Each number is 500 + 40 x the weight over the matrix's rms, rounded and kept within 0 to 999. Layers, rows and columns count from 0. Numbers have three digits each.

# down: layer 3 MLP down (transposed), 768x128, rms 0.0738, rows 217-396, columns 0-31
# up: layer 3 MLP up, 768x128, rms 0.0787, rows 218-397, columns 0-31
down217:511535490494490482508476471488444518461474459516520501547511482529503473522518504596531603488509
up218:478530538494497501505501524542492539492491503500518484495517493516491487501499515537501497531510
down218:516487495478518483506512480483485492521492476487517500469523473468505510481501463478511498503526
up219:563502506469503437514458474521509459482483433519548485508498497559468488513491461485572517399465
down219:437464543497482500471587464535490542512536519508433460489498471520451536490496425519443446535471
up220:503407479506420515501431567494472552495571502506516429506469522533419598497457597468492478487433
down220:442540485502524555535540524511486450506488459491474525557558508494536541456507548556565540539545
up221:531497515550495560534484544578490478564493493526492477501464517526503492566512421474428498448497
down221:461500534549497438482481517475563507513480559510509506470448447489518511467410508408460467526550
up222:513409580496452463495499474536492470569483437488522509486525491494435500518502476524559472491455
down222:486454486450461529464471584433547466452525476505457562476471508433453538486506527446454534492542
up223:554572491530460514495460541530599443467535528473494434541515477475390534580493583504457517516538
down223:434518494501549468547527530512466480522501557472523546504504534459502467471546497449501453519559
up224:504492438495470473508497436467535515490447487578533431485502430538431481435506459459580510443433
down224:523477510501481460538530568470568586484481536471521529526531443442477507494480553485555479440529
up225:477473510439491544485404518519473545504454549478532469469425534471505508575472544543518478432475
down225:479494497533538532473507454427443510477522554467535556489522470467553558528517498469543463574510
up226:434496570492552443511469429511497482470555487559538440600494491532487436446480563518469588551496
down226:462543571446560442484516521516570497454566548563497443499463389476488494455453487461526473505579
up227:458523493478459451610477542460442455537470507494585470507460460524471544442429489481487558470482
down227:410474572507541433471491486454537528517416501545441532510450514448494482552468490493446502440447
up228:538464517522479508505387433543500430457500441535479479471492453575429535499491520427449520430418
down228:523561510440594438569483554477520536493505481583443482523424452538481469527512518533504506517551
up229:478464471510480488562523507498576479533507525450577423520445466537504565529407514468508551448503
down229:497504486462524531503520490406529491477471400543506555636437470476518596492459459470510422573475
up230:449479502524483471599496513515543465515451445545511452489553523523484461497446501504490473510525
down230:493435587515514480487544485490478551539467398502494527545508510535441510553464443518482508480512
up231:493461483566476472600460565539485473496408505513505494456495521529476515522490472545479543441517
down231:449558543538501443500553510448540442454470576475551463551540510498487487467486573430524479494515
up232:474501487512505502551489473532477477518503479465513494501479455511499499527466498489500522481467
down232:502512479468507497505464528486489517566494487492495462496539542486519500492542477522487483491517
up233:456484462486493434484505527513482438508474479575461452614409482505457533439483429454469491541522
down233:485420521558455509485465485434487528438485462543524510535479551526534465510530472512603461451481
up234:475471478505529437526482505456465522498530524448531432509477498528473480598490483561517500434492
down234:539509537494522514436420492498428470497417574519549526496452548445483477512505493481519484494479
up235:471451452605501532472500407537543503584478406542624420524529415554504474500507451578505498469539
down235:432452528543531506507460509483543514520475446453548504575489539513474572467459530489576492414500
up236:492518477570503550542440499549486525618469475464500515414583469488504507548451546562540571422452
down236:535465462514514505461493499434517544450540605432450476481459489507464543484508502476460490542519
up237:446493521427537456500534484492533533479451446522512399456503457481482503448494536520551529539418
down237:491436505449485513566550536494393425564487587498513466456554499466518449560544433521435517488526
up238:503548526517480461480378485534469442497438481582523470485460437504502531533469481464510533459440
down238:490549631588500487469482559497475435503434461480530466558498516509452443519480501463593529529506
up239:477509384483485572474519492496519478554513492460511498444525478489499462486505516550536495453490
down239:504487574538517476505517578491529491523480511499472474533419549484517483459498440438512500556498
up240:408465478518553442578466452475455542513373497556577489546466517522423561538495535487462578439527
down240:451476510454449486548514493467473431573474568517504529494539444523531492479548466488489527442548
up241:479493488518489507517467495502498511513492479491492497514494488507487498497496486506519517504510
down241:501522498497521510514498491500505517485503505494503493498515484500503511507511509514496494480515
up242:494512442485515490501441535512493501491494448564509496473484505506518419495507510530482502493494
down242:452592476536501489474538476532526526474492524459506507536470441486485462565493501485550451459480
up243:479464478523495468544520450495494513599481467575501470476449449575512521496463478462495533555418
down243:466516513506452532499553426489507461521512522495515479562469503567494554512507517415473474496551
up244:454502453537482497491506505561465475481523476485554528501480476540547407511424488467530554493549
down244:487496528578429475526551489480528527500485448534498527505471504539511502486572524440484435531440
up245:533499469492521527592427542481436619550448578438508479527440475515388554626447520551525454510477
down245:578474508500499481507515497540458459544531408477469554432526502541501444318515538489481501547490
up246:438531502517561485499445402534468506471425420505532456540483525513424501488456453550529534510530
down246:496455555447470461493464545536523513469522517478491498562442489569564550457591462494438487530522
up247:442433507469465497552506504534518482500527519579455504508531446517544480512466525541488515533449
down247:458516553527499535523515527481430460460536579488451509542476494448516491488536502551452492538533
up248:497454472567488553511469487536505515517542416501569468472455473477502497586502474600479484522421
down248:558557384507519575443424498472597565519508553453483475553501494504511515477523536526508474480516
up249:503521487412506488508486578484555483567555517458486447482547375507497463499497544482507467463518
down249:507490522572518528499489570512505555489543560505546483531481575468511496528510519457499485544521
up250:473509555501503499519512481538545452497524483528486520528574518543499447504459568543485508462504
down250:534465466471436492517474431471504507496518495509487552492510468531496476537518515431501504513511
up251:465491495509505547526465474581513444545484443478517533483511528442525532521465479548520569474508
down251:496510482481512602464495471537559458585539515501549466570510502464456510439481473512511471534513
up252:492497487492498497497490482510500507499491491498508490510504487512487499517489500501513509502491
down252:501493506504490494489504506491492506486484487490495493493506512500505489518505503503499501498507
up253:555443397434467426532501528469513571527436383576554450542490421554503500511507404515509540402450
down253:484408533467515529503513466538426510470548499572515507563539567405484522472428546491415554546458
up254:455444477477490459561489494635475517505481448583505476557453525525414521508481531532508460542513
down254:522585500508427463528444526500462531457540488457546482430624502497561485455505557599544492450505
up255:462554511497466408477432466481521484485483510513515497568498467501502507483459580469553474433446
down255:568450447546556471488525492475581545514493487497487464521515468482444532468545471441473523507493
up256:440460499494556498507475462457467483496494452433513412513553471511444469564394499509405560536467
down256:503390507454448537488545484486483499483481491476428492496515411464435484497476478528567506504545
up257:541512480469482487517494556550481540497517560440567474508495458576532464503532562494508530467461
down257:539481527493533561511506611523585522593505529523428490494478522496527438523510518474507525495497
up258:470486573530521574535456541467495526538468517450480400445428454509495525551460545517586502596522
down258:528436511452515498500439523467414468522551431554522486551493527518459481469544537520480419417537
up259:527524502505491508532459480495521472536473487509528476512527439504495523530452499506495513466528
down259:536494526511512503559519439487518506492440492481463478525496487505518512482496520463511470544504
up260:468520434531448522499444517546489533504537494465549492466471510506516443518493502475471514516535
down260:501563522520528477479488486449527486507466535433559579514530524498456538571538489465430532565488
up261:546482512516526518495481568537519525564498434509501459456570470454496518540494509583506558409472
down261:540508471450480460528593465505489444479504543520437482523559507511566399468519550483492441491416
up262:502537465539491465545482483489407530508452507555569523560533532517511601535484506507544466517499
down262:514523452513400485494432535453538475499611533474444447516510528504492482505554548532508484522509
up263:395435467507433576511490505515570521507422443488582484487543436493449435556506451438482512451428
down263:529491487470473474514497475561497387530472470450461540540436531480461505572515522501440463514415
up264:462493540488504489517482527543506473469479485559522501448593458501478522507479540474456512467467
down264:506468426431501550504526499491550533460421571452515468515523553418537471512592537490542414463525
up265:521544458504450513521488477542485456553534509467500418455490439555492488498511469452535518545486
down265:545511555482562499480474498468537548522514517500487515536471550493475504507469502512480474435538
up266:512477471446496537476495510507440471522442470509565475522480459483520515538465449473490508484539
down266:529547415590537550502510511519480561554471473450531452428575532537562489503515485485516473516501
up267:516489437519528493564499423500478493508417520454468426578539509535494526494482479508483486493572
down267:504478511528435495482473529489498471494557448493502540458476475521491472454522533483470469533496
up268:527493492463504525466447447500489483464435442536486426572517464546488534616516479460475482536471
down268:476447510443496472545429506485478570418570429498446575488471484500519557464475489504531532524524
up269:520482495427530450501425374522415548523520497569528467484443418541406447475517558479411543507507
down269:436450492548470491557429530502456469474503527580498439502393566452483469499448590431544513459460
up270:475543502523484491552464517490496591478421476474489487490530503495412557498472522518522489505519
down270:477493519509510441412491429490467470573430477573477462568487470480508490469442541437534486499481
up271:531499472458503461505481495486523467522512494496487494528452463524500530535437484457451556458490
down271:566476528536445556444472529495517520564549509507548454488495566467468485532541555473522483389522
up272:509454541471508444461462420502483470499530489489471470488546471549489530476482577499461503525514
down272:498528521491482500493558530524487540489458497509537467458537489493529479482489511451505476526552
up273:566416519467479471501466445494518507487507439522521448497515448546516477520441471450527496478464
down273:449471547523482532457469486392547544513515468467475490549563502503442472532503511516508508501486
up274:446459519554479514485482531565520491480502417552497428445471512506516463550472579584554573514594
down274:471541562569541473591404536489553495496555464439450516576495518550503470441504486507581518463485
up275:455501453541547509489550516612481509568419462550562454497520490516493489453486540492471531516477
down275:403491541498424532499495486496492569468495517489489551467541429529503487489556488530463460417530
up276:455566516530503528527465554464501445486399507529515495499463507481445521567442433474496482498548
down276:491468617520508474469494535546505505568552522569527523495546448528552486484484559525502473565493
up277:483468475511498541476366416547503509520504500500542494460527464549555454486498560567506556525552
down277:532570501505538557472478529457492514529420523496560553517422509477436534536483469501498521506543
up278:523447490395555560496506445497471544483469492545468477502499498502486503554470543530533556471409
down278:536499457546523515568534522506561445497435559472530514479500546462572511461491479490532459513526
up279:403562465532529472462499510584446465538436493561548491472421536487505471510511556575493417440524
down279:543393483536506430546527572499492522526584495544502476525488473525450545433480513484482457522530
up280:444568459505447532540503459488510512554486515488553474549539473506450520532486511559442504536558
down280:504455520503487534599484548513508451498449526462513471470565593569433479460517516517461483510507
up281:523491496485460465520518467489436414500522456463507523453466419616500515531472534470495490469464
down281:452579488438537538514448507547514521490441493504518455517557493501516568528508446510487433599500
up282:482477482414459450508490494564430501533452509636538497515478475532471558456485439464419491522472
down282:456494460512563464546412483476509559526589483491491500460529499397468490545535585378513603480491
up283:527463444454455486497524459495536456500507525493476519514540452528559455494435477478513510438525
down283:487537496439428392487491492465522587494512530499453529525459487499442511480469488437520522460473
up284:565535543497477467520495483483524495437504508518526472547489476554456452482445495486469466556505
down284:499521473508436463562496517517475565421471492474519545449509493419508537494439537446568503503506
up285:504482520498514502513486509491523530497493481499497473483517496511477490520498488523492533474491
down285:518501511502484483509498491511499501507496479483505505523502485487462484469498484504509494483501
up286:502511502430512442524485468516547491495489449483478525627474461525475576536436494492445559540548
down286:521499556532490447414500528460524483449534644519437527451508512510441456505522488484542490469501
up287:496519397430541461573498435516466510468450476575544393537559444516501612481476544496519489483570
down287:569441427637451535436537529518476538519466530454462535442531457543438455525479472485597505426563
up288:500483441448483512486495426538555527506472439610537533453551502541536520509495523587488495481504
down288:451505549557448501553513493456477469468476576443451538456498493484497513495542450477460432460563
up289:538567393531540545588474485487555521439454469497480495576480518523415524534512522442471502439500
down289:528516433505599556480530494554492471530456501453552474527542444533494526533548494491475526489513
up290:557453532496466471560444467503416457461544438506500465467411494554527508515482554490449508545504
down290:481514572503451524460524483539544504575552512515525472542547501490469555518492568555516451506514
up291:526510443532532517466505472509528515503442502450518415568497480499484506526423448433486555513529
down291:558509466502523479476495503514534524546529524572467537458476544517535512468508476479471501521449
up292:556476520482527389542494431540501558542441544514553473530550499515522440516435479514476518429520
down292:475569459542530542490462480479592472491503579488445556542541484530431522597491518511500500483453
up293:523490500505470535503484490516531529517487501447545465485520450487557438538483461488549525541498
down293:532456535431569510496453539572492484517554501488542532452519484563563460426547522506501500474506
up294:392521492458443519564525466508471510545534421500518467493394434484486444536499554498516518458542
down294:515572571472499437460539558491603561533504568506465527429562541481485485488485464533442448511495
up295:495555545503477517534447515522524587538474518445449453486475530492480476489477552510507533531480
down295:517569448438503510510503459468476432534484442529406510511477506535517412463538539503500459499506
up296:488491450439471484525517494535576465540495458531537437541508468591576458563489537451509502498489
down296:480490431466501479465503530482497511459474623467490472562534477429488505472483523494509528433519
up297:501486481476537552592482465566506449500491515551496507488498482541502457484490458551539451479547
down297:544482553542545512557507501525497469470495469516482536475520511521484496478529504535468486473507
up298:411403509395460528488485569530468493529494482489487512464397489541410569500503565550527479459483
down298:537524493507525469437550461491512460460493559554573496482498540529503573525479606477495463535505
up299:530469459419516493498461444507517470594451434474509416555526482534539542541404445518518542566560
down299:467512546436469519468477485533516453463486540481530412485552494472444484499492476559513484439457
up300:452445461564470488511498493536539491519499465511603462486507485482475501523465455491493577422466
down300:531413511458502555420475530498498463525488444503502442551524466534523551516409501483558503481559
up301:503561464421477486537503428574405489505465508515489477468457467537492523536443515432395460513514
down301:421525490509498549516491551533475449491496537529524532498497505441435553572481502558498544464506
up302:501542496525513493502509453536402465577433482554564495481527499477556448513504540527464476472490
down302:495524554445480546536439520480522500491495525470439450505517462521507512520502482513566524470530
up303:500506482481524456540471554510465533501443501544520448464405427512424547506485506488511526474482
down303:492494559476464487494497507523489433412441556546477492545459508421484485531449462475484518518488
up304:504451535486460509511491473487476455491442493517510506494524505545479531512475489517501536474488
down304:499479484463475504457485504501498454496526480496493506507489434503509580478494497478578448540574
up305:465528539510455506533381533495556471509400462429459474504466424510520547565457406465514531504496
down305:518517520585468524493500545521550522536461443441476493406500608422554551504487454453524485517511
up306:415478471554474559489450463525461573508504492501487420444413487469439587457460566573572561499468
down306:483443543444467527494533503420472591486511480517533585606501478496494490542510568515411478497483
up307:549458502489505480527426432485461487514496487517597465534557500546525445492508460503477477515510
down307:483517525481606480539456557438532463407499510478500441469471492495440484469584527494499546493511
up308:487485477545496496531481530585570491481402520473551428489517435486539473526483499614556481432487
down308:553536536488448533530474415533524570465495538417438453511518457497442502477482555510507503460530
up309:500474535493468581488428506555466523516464531454562449489488507538536432564457553518506531521527
down309:427575492452494437459487507433499523474558554466444506597533505518550523547496506470437470487481
up310:534493515497524521485447526557526509517513511542475528573502463558571545574489450488496533538494
down310:473560512515585491551493581581503596482492440468475497465405532503522503595448494475495514472470
up311:480486476498504517473507506491513524479489485505536514502509491514509492526482455525521497511528
down311:555497518507538494499485497491511453510571542446535500443449487465494518496496511522406443521472
up312:455487485497494518555503477510435499504525466522524488509501500504480531523491531563441549553490
down312:518488483464472505506471465523484536490535466534471553448483533491437524502501493527554523501493
up313:472538499533527527480448474484488540576492471537499469535493496486512513602476495516481558484506
down313:515469487474452510503486477525488573552559502500468563438453560580461435519437443464445507501479
up314:512510491462512540447483494611489486464447450535572479479469459501576420520524557503537545499550
down314:498461545545516553610468491453548515434516450586464488449499601575414446493506468485505465433492
up315:529492521498465454512429450559388552484530537497520393538465493510458518520464486502500550507480
down315:473482512508447452457439487441555553537490536467450519526514465503479586452532563542501516512528
up316:471504493543482530511443457578462587493479459507438469520503402619522526453528530561508516572478
down316:503485501524453566520443522552505478490557542470493462533487479435565531505452546533534492477501
up317:539489528442425518507478534486537558537391454519557443469568515548502500524499433511531499457450
down317:460483496471545464496481452571509483580537469539483488458484483525416500527501437463464410526471
up318:525463592508429489513437445491437461481482472519512454554489511504465529482433501457429508524491
down318:497504475538532491610593475529585417546415553485463473532504522557556465511558520519471540466495
up319:512496481463509533504476546503467497499484517535533459513426494525463530484528421531557523472497
down319:459544526484478480356519519468493492449446440438554526490540431483508465493531483478453497529514
up320:497503498499496501500494501512504506499493491504510489510500498507487501503491505499508507502500
down320:502497497499504503496502490496508489495508507505498494510497502495505497489500502505501498499489
up321:494491497417441468537481522561473495490527471571421531555448517530514414561501521530458446489502
down321:490431473550466474505502495528445514572527508470499491517541378474430562502500468432522500521448
up322:540524510506542451549482454582526536473468512489521506508498474516507542542501479494475476471482
down322:535552507487451485562515525528498507441474517502524507496481500442476453431509411443426465493522
up323:498444530505492486546436500506534567474418396541486510532489523516460471520469447431546478539515
down323:584456488451538524514514558547474473538515512493550525434420513448533487453588583556526520540448
up324:499493511541452460583508516497494484458515503445532482583522477528563489561445504534483511519537
down324:496461499458524450564506531559478545520482486487496440551531450501407502535538470470490550516425
up325:527431514538491509546486494494475425521486543554476446448515499565481520500486510500461483493395
down325:494522522528455531455485535469483445472465492467467524494519492499478502500472526472486462504514
up326:393481545538494553512475538499474586497515492469473442485477453494415485524484515473492513498520
down326:447483510459456525587588457488491490450476546513506478476494468480477517469542474502480535463552
up327:505518519506547526472484522547461512480470443449467441503554459563460588553482502509477512589461
down327:553474532480508532491548503516541513465503513512542487472505500508490511497526471431538545491485
up328:510458521491524511531462513494488559499437499524518482490507482477485511491466526460483542505497
down328:418511539550443475528461573516531535495566491468461507516466539510488553513473539493384498521494
up329:508441498470505451475457526568478508473524438478546458458481430470441550506460486418470543456445
down329:461510527471494453527512520473561531496451508565481478601495431515497459519486540471543488575448
up330:503474509514488483501479500512477501515483469518474498507476442516473492517479520487511545518481
down330:504502514532524501498465517522531514514543515526515482534493490517451533506516502479504503497493
up331:482427473533459477480492512462460513550507528438539490532467472507521530523470538461494566532434
down331:544556550478481451414544457489498495505510509523363436557444535480554572532477505516452529515548
up332:491562476518509471550523449493532543493557479467482501552532516570468488476401546492459444511441
down332:532583473517506450496545488483534575574490477465451579537499432426511513469434515496484512475448
up333:494427520439514415512368433493509540477532448563485492557507464525519547478471576466498572488418
down333:540480548467423490479554504484465511454491510557500500502513469464482512464512448475488529509521
up334:516494415474534509495515465511518517523430378533528447536460500484507491491458478462500559488513
down334:549510495498540475443534410514579504474460515527509539522563448502516464485535506510476521485479
up335:433476542539507442464374485504507479505529417506535442573552504469409493473537489531520475499532
down335:534560554505453564553460577499514461603523485517550474513471626480502551486508525454532467483475
up336:529548489513527549483461568471477581574465543512445489479540390491503574492464550540517515546446
down336:504506501484541514461586426495481519484547498505576433543523516550516414518528454438528465452527
up337:539488519530547533530498490565486529522389495557528517523544396521533563463519480457491457571481
down337:508499538511505470488468525526485497505585492514475481520462572544540588466428488440478471558478
up338:457467515544485493557527463529488519518494401517542418484433445510544436521492446489541489483505
down338:422517525465420509499460472479520560425454496522436459567512480512461523569495513584485615490478
up339:561496479552499574572491531539491577551491513515499490487498502476522466497473592515535593408413
down339:521474487472499471501559473557467448493437432460498526465502534507394569501524514470520461477480
up340:423465532478444526600478504522474558553509483557480472470527443514448549458511487467575560470449
down340:511534461530516574471518401564404509479495489543557520577534471513449497455476489538523437516515
up341:554495507527494418516416466538539570488489416474575507494396501566558523595453566498487622539479
down341:481476578523511515482520482477544496488547462479428461490485548499492587414573522481520474466478
up342:450492523520533471455496546518460542445512471464524402553533387496505516429475536495530531456503
down342:461488508446504462492466526434499516446449512530543514482453552492492517483568552559499453576436
up343:445551476494524473487537470470504543496553438458549471523533443466471528541514574495522537511422
down343:480499494506517483492536481549501511489440510408507562467502521507581509450549445482550498489472
up344:476496463404551443525517494578501572535432480560535453461434468541545522505458549477547538459505
down344:432533533486402505461466530507474541455518442429426519504501501505448481470459508476539487477504
up345:515513458521509518498520530531425488419525510519518440497507425514545474482454536513521522532477
down345:437491540518520482460498505478482543530536477528461513511521435534434549503514512490568529469562
up346:532457535419440485514498492519487440493486536500493450468413423573470464487513488441585521518478
down346:540528491513518501470540519538560543520536474453533507538607505469508515502482472512438491465506
up347:498500500497494503503493500508500506507496495501506491507500492507497509509493503500501505503493
down347:503496499499504494498499498494496513503498498499498505505499504502502500495504502494496504499503
up348:501486520495505476514497499585478508465439423481501490495504522575450539534439472523485460548547
down348:552544530521493543512471523504512559537541582585528522520465563503505505480578448553461445439497
up349:566433485455549446484409458506427522496525499479454462510509453542479546520480591520447509562395
down349:535542458553449426431552472449440486505516499498519480529533433502442585409460513537509432532538
up350:530537453508524531455467446539566494453408478560527523546507530553466500546475457460523587448492
down350:540480506560509552453528431529460517506470482507472564457585493519551486487454487491419532536480
up351:557507436436445449471519417510458562534469518558535411520478437501488496506483475466572506462550
down351:491506476501583458548470470480494518495519441465463527463490587516531527490515562495572398535577
up352:442525406519491519458508470490453499470483447530559471543464517516515423503476540484491472460535
down352:497514514407477414470503600519459484509558524499461524446543503425516428493460524543519424519472
up353:478426482465443493502487390617510481571455400558489445549560522505519477551478463449501586553454
down353:532464427443525452503495493446519505473533559416398545498517513398546497533492552462509549510509
up354:501516437517509479479495430536494458497512499466510446509537440584513499505527478489552548487450
down354:478487500479482494443464516458426445570514481455528501497470590460506527464592471480493525580468
up355:463463486478485478514465485498528511547488442489530482496523514533503470540504480470537521488505
down355:511478501457486510474528542495513545463500517539506548510536523454459512539497512491469525492524
up356:449453509553447524458417525529517508511498515519498499532447441520492522508490452492461527522430
down356:505508502527499489509534466500481489474511512458477500541543524422550509439450514497439528619523
up357:489491497498492497506495483505497499502483484500520494512493496512492496502495504499498504500499
down357:492521492497503488490492506491492504482492509514497507488503488488530485494511516499513496480499
up358:430530567484476489551480448513478531572511462486478470571462475585440519512521571480529482531533
down358:544519474487516485508428558427458492528509495522469499532559542533516498550544525564518452489559
up359:491511438475509512545493460570461507522495489490530510521505479519510473527445496494546515584494
down359:451473462502494481419516520499528531550504507479526479478541480485538560499508408430460508498539
up360:480467492447476514512520479498468534533416527475503462466485444519473555490478477508538492444481
down360:553519480460465468550455488492538473427495551488497502527550489496490463477525517451496492543484
up361:497505556512478410549470473612607479453510507496476452494519496484447500507536520525557494584495
down361:506492489483426531502441447508442479429425490493503504454544513527545456534607497507502584411525
up362:505537492530492528500461618507500481508471467556508525535516505519532486485458480518438498501491
down362:602530554528557507497470465532478538521494534475422504544479525538448496451489529471508522495523
up363:522481494451466533498418484598463619476410511512478428559505482527483526542492513520489545567479
down363:491512469444487538542557575464517495439498484500460472459431490599526521482472513457471475514507
up364:442437465453541538474483403498498429540555415533627463459527457551489474528515407551503568510449
down364:459486480500443447551436538522458434545505560489443497552507527469527464466477490534443474526513
up365:465504474460588489564407498480530526482503467469508460483574439522511517495435543527509518528486
down365:527459531503446430440412549517477500558557434552509511520477499530512491554454480435578531487468
up366:486515506541513519470428447486447487466529439445504492464409522507446546539483556562455476581606
down366:428584525539444526490501564531611473511481524539476536525456490447547418546398492457500523502497
up367:506423538507427493550488479465377418448526503512557462533431503555439495531415563529434523508466
down367:501454545456490491562484525440533484458510433499519468469452482459444542487520513440534488509471
up368:420501542572493491504514505488469495523433455499514427509464380521447601544490543499512505443437
down368:509539475450442493454488475549477467581482455555469496484537499444504472526485467476486490475492
up369:551494491465503428469520557520483459564489515488536499476513470536538521448462516494559524491512
down369:482468552509527447479499477491478544476492533530532519531518504412502490502444488483496557513477
up370:486533562440538506501471429505434492491530529513500476458431495560495503508469537455463605490461
down370:502471525503524495423534499464502536467514508501514574429461545454548487522476421450470538527498
up371:443510470522471496460432422495420518491463490545524460520498447511443454478440510506512516529483
down371:528488566453503525531529492485441578567468522533513507507477536417535428515467556534492556438586
up372:499499501501501505502496502507491503502499501504502495501500498506502501502498504502501501497498
down372:497496497502502502504503505498500501500497501506497503499497500505498496498496496506494500499500
up373:484512413496377508519380482496519518497522454501593473520489517584580470546509530563606504536510
down373:514477528504520455486404602506541466455538474577415474480464522445456546523541572547544526498454
up374:473502494519441470506508509475573482549447462531546503535531506486490531521443569505558559515460
down374:479570529515546488510510543488488565534500451459529510517519580452541601507512548482459520496570
up375:490492588538586505518456473523504529506522472536553485529454479477537460452515507539525535493547
down375:411477543483499503453510610494532491434556546540496496548486517545575513496529540548524498550452
up376:468498457481459528480462463488447496510490438462533487561509461513541522516504514529529589454442
down376:453522530532494482439405488479526475484448510455540513519492511473524455506496501496493477594457
up377:511537499443508490530528507488440494464436488458494385485490403470484525531445588489537529506541
down377:534626524462616498552495433494615542512491517526505570554499549529475524498534511533440452477485
up378:493420485525436506554436450495502518548449487477552414501501420521459501572476470488515459463491
down378:505506450494529508536507527481476491492536536516499527505486472434512512505514551518487512520532
up379:499477554506531453469414549561512414529526542473533475482536407535561432528514460487490523554517
down379:471544523507444508513541498518446515482522547487511568509542530490559478515476576435428500480458
up380:452489455506514515471489459538509513520469465481497481502527469545483569481504530577541492464491
down380:537515519504490511504517495477442487484546510502425496505487526467466498448518477483519491532522
up381:539500490457501497544545544526461598544499502460472460531511523512530449472467523530479527553439
down381:439565493427453530476389487577438510516523463495479561534521532519484477547480437538531500469506
up382:498520505509538541571504504568512460476383477574501476566462506484479495532454494472474506507493
down382:468441587473486523455444497482423556459495455537489501560551551468426542579542554434503540490477
up383:561449503432555511520463480472534519406520471489507494499422507484446437517491611540571461570535
down383:480516496445484512504528442465466497446581496445489478567595493577506522528466499503504529481467
up384:489515481554484427473486547481462515470436459415536493485420463475546490468500555491500504564469
down384:517503493448587503451452506489566530523467577514491537485497498569502434608526494445568429515480
up385:451426460479453468521549520563561510565437477508484532464535449530530499520491490493550462557476
down385:465450589540461491511430587541492472497541478533416490552415526542503512449566525539462544527484
up386:515443534516433518536514465534635517523508479480566408479440523571448527577475548448505544533493
down386:521540465563411454487470540477490508516507509466530493517418470494598468438477502506532495532498
up387:517516545564486458533457506511445544506493510490449477557522512473501491540449473512554560597522
down387:541533476551513507448532502485508501525555474469489511466500518436499559517515528529497508532452
up388:490491472534469517581470503498510525512541485465450399485437500494495521565491563512463576465515
down388:459524536540475522524475530448553468533518523541508505495441450493528498472573494474518513545473
up389:518492439432573516484457445553487522513462500502539499513475505547488498549496526563499515519505
down389:496477487475589435501480478530554575485446503481471514428474509487476494536407559478615505477458
up390:579404533500521515494528542502444439530502519529559374563428465499500549518469450516473542501520
down390:518549533489377482516551496480451504446454524487511510495567491483463454471536469507432491436539
up391:501542432565439459534491456557473576580514467482448437535473497507466503500481567499424571538533
down391:497551483456538476485539444480518481447426463474485492484519476486495488479435499538484384580510
up392:476494521528464485514434434507449403519517468574526471507438523529457483516476553528439566529539
down392:427556556553447461510501451499514613552482490552497496482505487534429547517457474514490489486487
up393:438507515461437512495466463490516533479568483597547506503554451512470439534508500525476502501484
down393:523560463487520478479534449568473490506543511573465465565537463531378541391519480517479559517522
up394:500534517552468443502400483578410493535537497502551455487463480495515549509516500493459541497584
down394:569473548511489413526517477518539483464403583506524606498518447570554440513546475446485548492489
up395:431482436527554524495469528510431563508468422480549487518429458480446471460498516585578512513514
down395:485475536499432437508445602429488611455492433522489501462489573536519474497503440509464395510551
up396:407460520531520472501485508576509497498484418543535433488463479632487491470501477496522493531494
down396:497482513458523455453489519503497526536593533509496481562483496557498537454484514483425491460504
up397:453459527507487487536509476464528449474516452576490497552480501523370532472487566521463529529466